Weights of a small transformer language model: no biases in attention or MLP, an embedding shortcut.
Each number is 128 + 32 x the weight over its row's rms, rounded and kept within 0 to 255. Layers, rows and columns count from 0. The size above them is the row's rms in percent of the matrix's.

# layer 4 MLP up, 1792x448, rms 0.0537, rows 1327-1341, columns 336-447
size [119 102 100 104  99 100 103  89 115  90  79 124 103  98  98]
[[ 81  86 101 165  92 184  83 111 127  87 134 125 156 180 130 128 139 107 152 145 102 125  86 129 141 144 125 186 115 158 153 108 123  79  93 189 161  77 158 132 116 128 170 164 102 121 178 123 153 125  98 158 145 201  98 147 192 161 107 115 101 162 127  95 202 132 154  95 124 106 110 123 121 145 161 189 131 139 121  61 125 124 103  94 126  83  65 141 135 173 152 170  88 133 123 109  95 148  84 137 130 138  83 144  81 128 116 172 134 104 109 142]
 [106 105 143 150 154 120 119 100 136 179 143  89 126 102 130 147 101  71 115 134 115 127 160  96 112  85 129  98 156 141  66 157 139 108 211 121 185  95 116 150  76 204 167 114  48  78 132 207 160 110 174 122 135 188 169 155 176 162 110 152 111 116 155  73 130 147 130 125 145  94 117 141  85 142 143 144 154 134 180 115  82 123 132 107  94 113 172 102 121  92 161 177 111 106 152 118 158 143  89 118 188 185 137 119 165 135 123 134 174 119 141 117]
 [136 175 134 203 132 140 145 143 182  73  49 124  86  97 102  97 116 140 125 108 111 129 162 154 123 166 147 141 143 110  99 125 116  66 112 179 139 127 119 120  85 158 161 133 170  77 126 143 179 129 153 118  63 124 179 115 124 112 136 161 105 150 137  92 113 127  74 106 177 140  92 102 183 155 119 172 132 102  98 152 134 126 128 154 119  92 118 139 138 152 101 106  88 122 134 211 114 183 125 128 187 117 223  88 175 142 125 117 180 106 104 117]
 [131 133 172 122 167 143 142 118 148 116 120  99 165 136 170 143 136 109 108 115 162 130 139 151  99 145 186 145 127 115 154  56 117 162 124 139  35  99 128 102 162 140 181 128 146 143 170 140 123 151 138 126 123 174 171 119  87 134 137 111 116 149 152 191  98  94 130 110 134 115 114 134 172 121 114 163 140 132 129 126 156  86 129 139 143 139 121 127  86 128 175 113  98 154 130 177 117 127 134 123 114 127 141 132 138 124 119  83 100 122  87 120]
 [164 125 189 106  88  89 130 144 158 115 185 128 114 134 119 126 173 148 136 142 163 123 148 141 135 102  85 152 158 142  91 146 131  43 122 192 114 120 157 115  90 174 139  25 116 139 176 161 120 163 120 144  88 164 135 141 150 136 151 160 148 113 136 159 144 110 111 157 132 172 100  88 101  96 133 117 129  91 177 151 114 116 130 134 162 156 144 132 116  56 155  78  94 127 152 124 143 160 114 156  73 133 118 101 185  71 103 134 130 136 166 114]
 [167 107 162 139 174  88 131 164  94 143 127 155 119 138 137  73  96 143 141  86 146 149  93 143 146 109  94 147  59 142 118 106 159 127 144 159 115  91  95 124  83 124 130 120  77 128 198 146 198 102  99  80 135  94 144 102 148 119 173 124 110 127 110  66 135 106 182  75 172  98 142  87 158 132 110 160 128 106 122 164 147 124 163 142  99  87  91  93 135 138 132 148 146  83 121 125  82  99 143  98  79 179 140 135 173 120 147 112 161 112 118 126]
 [158 119  41 113 118 117 104 104 147  74  79  95 119 169 131 102 174 172  82 127 130 129 116 144 163 147 140 121 132 134 139  78  86 111 138 160 172 164 140 132 115 126 120 175  81  97 141  88 198  96 120 150 102 112  90 117 146 100 103  86 230 148 187  48 152 141 106 114 168  93 149 101  90 150 173 122 178  76 147 145  94  81  72 161  95 132 134 136  90 108 136 135 105 111 139 141 129 141 141 131  84  86 116  99 134 151 111 140  89 158  96 121]
 [134 106 169 174 171 123 140 108 154 142  86 211 118 117 158 117 133 104 135 101 115 157  99 126 112  94 122 140 171 109 108  92  91 122 107 136 110 163 117 141 108 174  92 128 112 121 203 146 123 152 146 101  84 171 133 128 157 156 134 209 115 210 120 124 136 194 121 154  68 138 183 118 120 128 176 185 127 122 157 135  67  99 121 131 149 145 123 132 146 127 101 187 134 162 130 133  99 138 126 107 146  85 167  65 114 130 192  94 125 113 180 138]
 [112 119 151 106 159 129 121  40 118 123  88 130 130 149 123  95 140 109 118 135 159  96 128 120 143 143 141  68 132 141 114  85  91  82 150 126 147 177 137 116 112 145 150  91  80 115 181  98 108 140 114 154 135 165 157 101 106 154 135 153 187  86 111 171 179 118 126 182 142 126 124 176 131 199 164 108 206 121 100 116 120 173 189 176 113 101 152 127 116 123 109 127 106 123 190 135 119 115  94  92 146 183 156  46 202 142 114 138 110 160 180 176]
 [146 104 172 132 129 133 111 123 133 153 154 114 147 114 128 141 161 134 115 113 121 129 157 147 148 120 146 122 164 125  85 111 198 164 131 135 107 145  83 105 154  93  91 118 148  94 128 171 111  78 146 133 126  85 109 104 147 118 109 112 111  90 149 128 154 222  75  65  52 124 117  86 145 163 150  90 177 100 105 118 134 164 140 145 133  94 151  88 143 159 151 145 124 175 121  74 154 116 115 124 113 126 160  83 135 153 159 136 129 151 160 119]
 [ 85 185 128 112  73  89 142  82  40 118 156 174 165 151 105 107 115  95 136 148 109  98 105  94 112 144 134  64 132 167 125 110 182 121 128  83 117 100 108  83 105 134 175 159  99 126 189 124 166  43 164 144 136 122 143 139 123 188 125 172 143 130 113 117 164 158 140  80 139 128 124 180 119 112 111  73 154 135 125 134  99 165  67 108 173 132  84  40 129 132 175 108 144  84 174  77 143 103 105 106 161  90 150  77 114 162 139 183 186 148 124 158]
 [151 153 116 165 140 128 169 132 168 151 118 146  85 150  98 174 190 103 149 140 129 137  79 125 147  74 129  39 161  85  64 139 133 112 101 103 172 127 110 209  72 210  95  76  90 148 111  62 119 115 152 123 121 153 112 164 122 138 112 177 120 151 137  96 124 168  85 132  91 153 197 132 102 144 168 109 124 164  98  99 159 124 144 184 108  82 131  89 146 137  72 181 151 139 132  96 116  98 157  83 147 157 121 122 129  93 194 114 117  89 222  63]
 [106  97 167 173 151 101 138 133  98 207  63 140 140  74 188 100  85 158 132  74 174  61 160 109 141 134 110 146 187  72 118  92 107 117 127 160 129 118 101  86 137 128 129  48 179 192 147 148 130 128 102 152 163 144  86 125 159 157  92 166 157  91 131 127 102 170  87 148  70  92 193 136 134 112 151 112  74 159 191 103  76  78 160 123 162  97 154 176 103  79 164 122 137  63 126 101  71 162 106 150 172 119 114 118 135 117 127 139  86 105 155 146]
 [179 160 137  88  95 155 100  96 156 132 150 117 163 168  67 152 159 178 116 113 149 188 117 151 102 188 119  98 166 153 137  96 172 109 106 182  81 133 126 169  75 107 139 150 112 142 135 179 145  96  70 133 119 130 150 181 143 188 167 101 178 107 149  80 153 170  99  91 123 113 130 146 205 140 158 160  92 168 147  98 130 121 150 109 109  97  91 129 136 143 102 176 102 109 160 100 141 105  84 110 158 131 130 154 177 122  93 133 167 127 137 120]
 [136  96 149 158 124 151 118 151 147  59  82 136 135 156  76 149 106 204 171 143 149 119 143 131 101 114 212 113 158 144 149  61 167  93 113  94 147 111 138 132 159  33 136 101  99 163 201 103 164 136 134 119 156 171 118 180 139 138 171 106 163 175 130 166 151 140 139 181 105 127 190  64 181  93  89 131 109 136 136  86 152  76 144 135 135 141 180 134  84 120 113  81 109  73 255 148  74  70 100  79 129  87 133 128  89 186 189 106 139 127 165 128]]
# layer 4 MLP down (transposed), 1792x448, rms 0.0486, rows 1327-1340, columns 336-447
size [109 103 104 102 100 101 104  93 108  94  85 113 105  98]
[[119 123  56 124 154 120 114 114 126 165 202 165  83 126 100  81 109 127  87 107  91 125 155 175  85 150 135 134 166  84 144 116  87 171  90  76 125  72 120 171 153  53 139 157 129 147 128  88  79 126 121  98 122 127  62  92 116  91 106 186 133 149 104 124 153  98 119 114 141 109  93 106  91 173 165 174 125 141 187 112 174  68 124 108 108 129 109 130 158 102 102 135 136  85 151 177 112 162 149 136 167 124 112 158 187 183 107  89 130 129 180  72]
 [174  84 148 149  67 173 127 158 100 172 131  73 187 118  74 166  81  76 118 110 149 175 100 140 107 163 136 133 123 149 136 118 136 135 177 126 124 149 113 136 179 134 156 188 152  97 187 127 202 152 185 100  94 164  91 121 155 133 122 116 170 107  99 124 218 132 100 116 136 111  85  69 119 137 139 105 162 125 120 133 123 112 169 106 120 126 175 125 148 114 141 138 130 181 123 222 175  95 120 166 110 130 153 127  99 122  81 142  89 124 133 153]
 [155 117 111 116 141 148 131 129 116 106 174 209 178 127 167 161 143 132 161 149 129  61 105  42 112  96 166 123 177  95 119 117 165 119 132 128 120 137 100 123 128 110 108 187 157 216 115 142 169 187 115 131 189  87 102 144 109  87 124 160 130 122 119 119 162 136 154 100  87 144 134 164 200 161 173 150 161 110 133 114 131 158 142 130 100 117 105  93 102 163 164 131 146 122 194 100 100 128 135 155 127 117 138 156 115 154 104 139  84  74 125 147]
 [121 124 206 138 151 141 139 140 129 154 132 156 151 181 144 113 119  92 122 110 150 182 161 151 173 105 106 120 144 117 138  92 152 129 105 119 104 114 117 113 179 134 114 169 134 136 165 137 171 152 150 173  87 148 104  91 130 139  89 138   0 113 159 152  50 117 112 122 202 132 136  88 111 117 119 152 129 182 140  78 126 120  94 119 144 102 120 176 113 167 162 155  90 159  87  74 136 102 145 136  91 144 109 140  99  91 162 152 118 106 147 155]
 [ 93 130  87 135 166 153 159  95 121 120 154 137 118 134 110  97 156 122 122 145 169 124  96 120  88 182 158 167 122 151 108 142 141  88  85 121 120 112 159 100  88 111 129 104  66 165 131 134 136 135  95 141 110 112 119 159  65 117 143 129 128 155  65 130 196  94 155 133 143 143 126 155 115  53  94 100 134 121 124 178 111  98 169 117 115  93 155 133  67  87  90  85 154 125 170 132  98 128 109  88  94 101 121 167 100 193  84  93 167 156 129 190]
 [107 115 122 133 130 157 140 143 123 108 125 175 112 138 113 113  96 128  97 133 120 144  76 155 144 133 101 162 174 131 158 127 117 145 122 122 165  63 136 171 158  64 165 175 111 169 165 147 124 122 105 160 147 166 191 104 170 121 124 122 128 144 145 156 106 100 114 102 134  63 144  75 154  89 143 155  59 105  57 180 129 133 143  97 157 126 125 139 143 183 170 128 141  99  71 104 140 150 118 142 106 162 122 112 126  94 133 108 113 121  84 145]
 [148 193 146 178 110 104 166 114  82 110  89 115 109 104 125 175 185 116 106  81  68 146 163 186  95 153  92  99  93 139 153 121 172 129 145  95 120 103 118 111 103 103 121  73  92 133  70  68 127 107  61 159 127 132 171 103 104 147 124 161 162 118 168  94 145  89 126 129 123  83 159 124 113 101 111 154 166 133 139 134 114 167 132 102 105  96 118 108  99 103 135 100 123  92 128  51 102 174 133 154 112 123  70 179 153 168  90 131 108 114 139 118]
 [150 179 144 114 141 131  29 109 128 119 127 138 171 147 126 159 171 115 176  90 134 198 143 114 145  83  71 110 130 108 143 120 100 136  80 158 129 187  79 151 133  98 135 165 154 128 107  89 151 114 149 156 120 148 132 111  93  93 101 121  72 118 125 136 151 149 170 142 110 118 153 126  46 109 151 108 144 102 124  34 118 113  53 154 177 111 130 210 128 111  83 149  68 129 140 129 134 158 113 102 175  83 121 169 183 146 141 119 141 123 140 129]
 [131 112 107 117 151  93 130 147 145 124  81  71 129 161  42 166  79 176  95 154 125 169 218 101 122 118 109  86 109 143 143 115 138 120 117 144 116 109  98 130 108 180  91 160 144 182 154 136 157 143 151 137  96  89  85 130 134 118 138 134 118  88 144 137 166  87  90 129 138 146 122 107 161 146  89 126 127 137 127  87 103 139 125 116 117 255 129  95 118 136 134 166 110 119 147 108 134 129 175 158 117 175 110  91 154  96 121  97 112 122 114 164]
 [128 137 117  85 152 129 124 129 135 157 111 134 174 180 101 165 122 180  97 103 143 137  98 170  96  88 122 126 126 153 148 125 164 102  94 119 135  97 127 134  83 114 120  98 160  87  85 138 154 158 121 147 127  99 128  87 119  89  90 138 100 149 129 126 111 101 117  84  89 126  95 104 142  75 113 121  58 195 150  75 165 111 129 122 176 149 207 132 150 140 106 139 147 128  65 124 119 143 159 114  47  93 171 173 175  92 121 153  93 124 146 126]
 [118 134 129 168 165 104 163 162 113 149  95 108 134  95 139   5 140 106 127 146 136 105 116  45 111 135 122 138  56  91 158 169 151 157  84 161  91 185 115  60 152  83 124 121 117 114 148 130 134  91 156 157 130 113 155 118 118 105 137 124 162 151 150 197 155 130  92 144 151 139 108 148  94 178 133 189 131 179  75 169  95 141 186  71 128 144 151 183  71 149 182 132 164  97  79 176  45 115 115 122 135 109 103 128 132 181 164  84 105 151 163 178]
 [139  91 152  83 112 121 138 114 114 150 119 167 114 163 116 190 169 106  98 133 124 159 108  94 180 174 107 185 123 157 133 165 168 178 110  85 111 117 161 104 172  97 121 146 124 131  94  53  97 107 127 140 108 111 155 130  86 126 123 110 125 178 128  85 133 185 132 127  73 116 185 108 172 134 138 119 176  77 145 123 111 129 194 153  89 165 107 150 111 123 122 150 157 120 138 117 110 163 125 165 130 141 192 167 111 143  99 154 111 166 183 116]
 [139 120 181  70  97 140 112 124 133 155 106  93  73 116 161  76 103 199 119  89  77 181 132 196 138 115  66 137 147 170 168 161 141 147 162 152 114 141  97 147 136 150 112 111 121 128  57 153 138 101 122 100 146 157 149 157 119 127  89 153 182 102 127  93 157  86  99  82 115 169  78 126 100 177 163 101  61 114 113 111 112 173 108  64 169 140 150 167 123 132 141 142 160 105 151 118 119 164 134 123  96 133 150 127 114 130 153 107 161 151 108 110]
 [111 109 151 142 118 130  98 149 166 111 104 141 154 123 118 183 124 157 129 118 136 160 181  54 140 116 108 127 193 139 142 148  70 108  91 119 151 159 125 138 106 161 129 124 102  62  89  82 105 105 169 160 149  63 108 136 188  78 105 109 178  78 153 142 184 157 123  91  82  90 132 152 115 120 149  96  73 146 130  47 144 133 106 140 155 147 153  52 118 139 112 175 101  61 154 145 134 111 172 158  92 102 148 167  93  64  90 153 132 141 117 110]]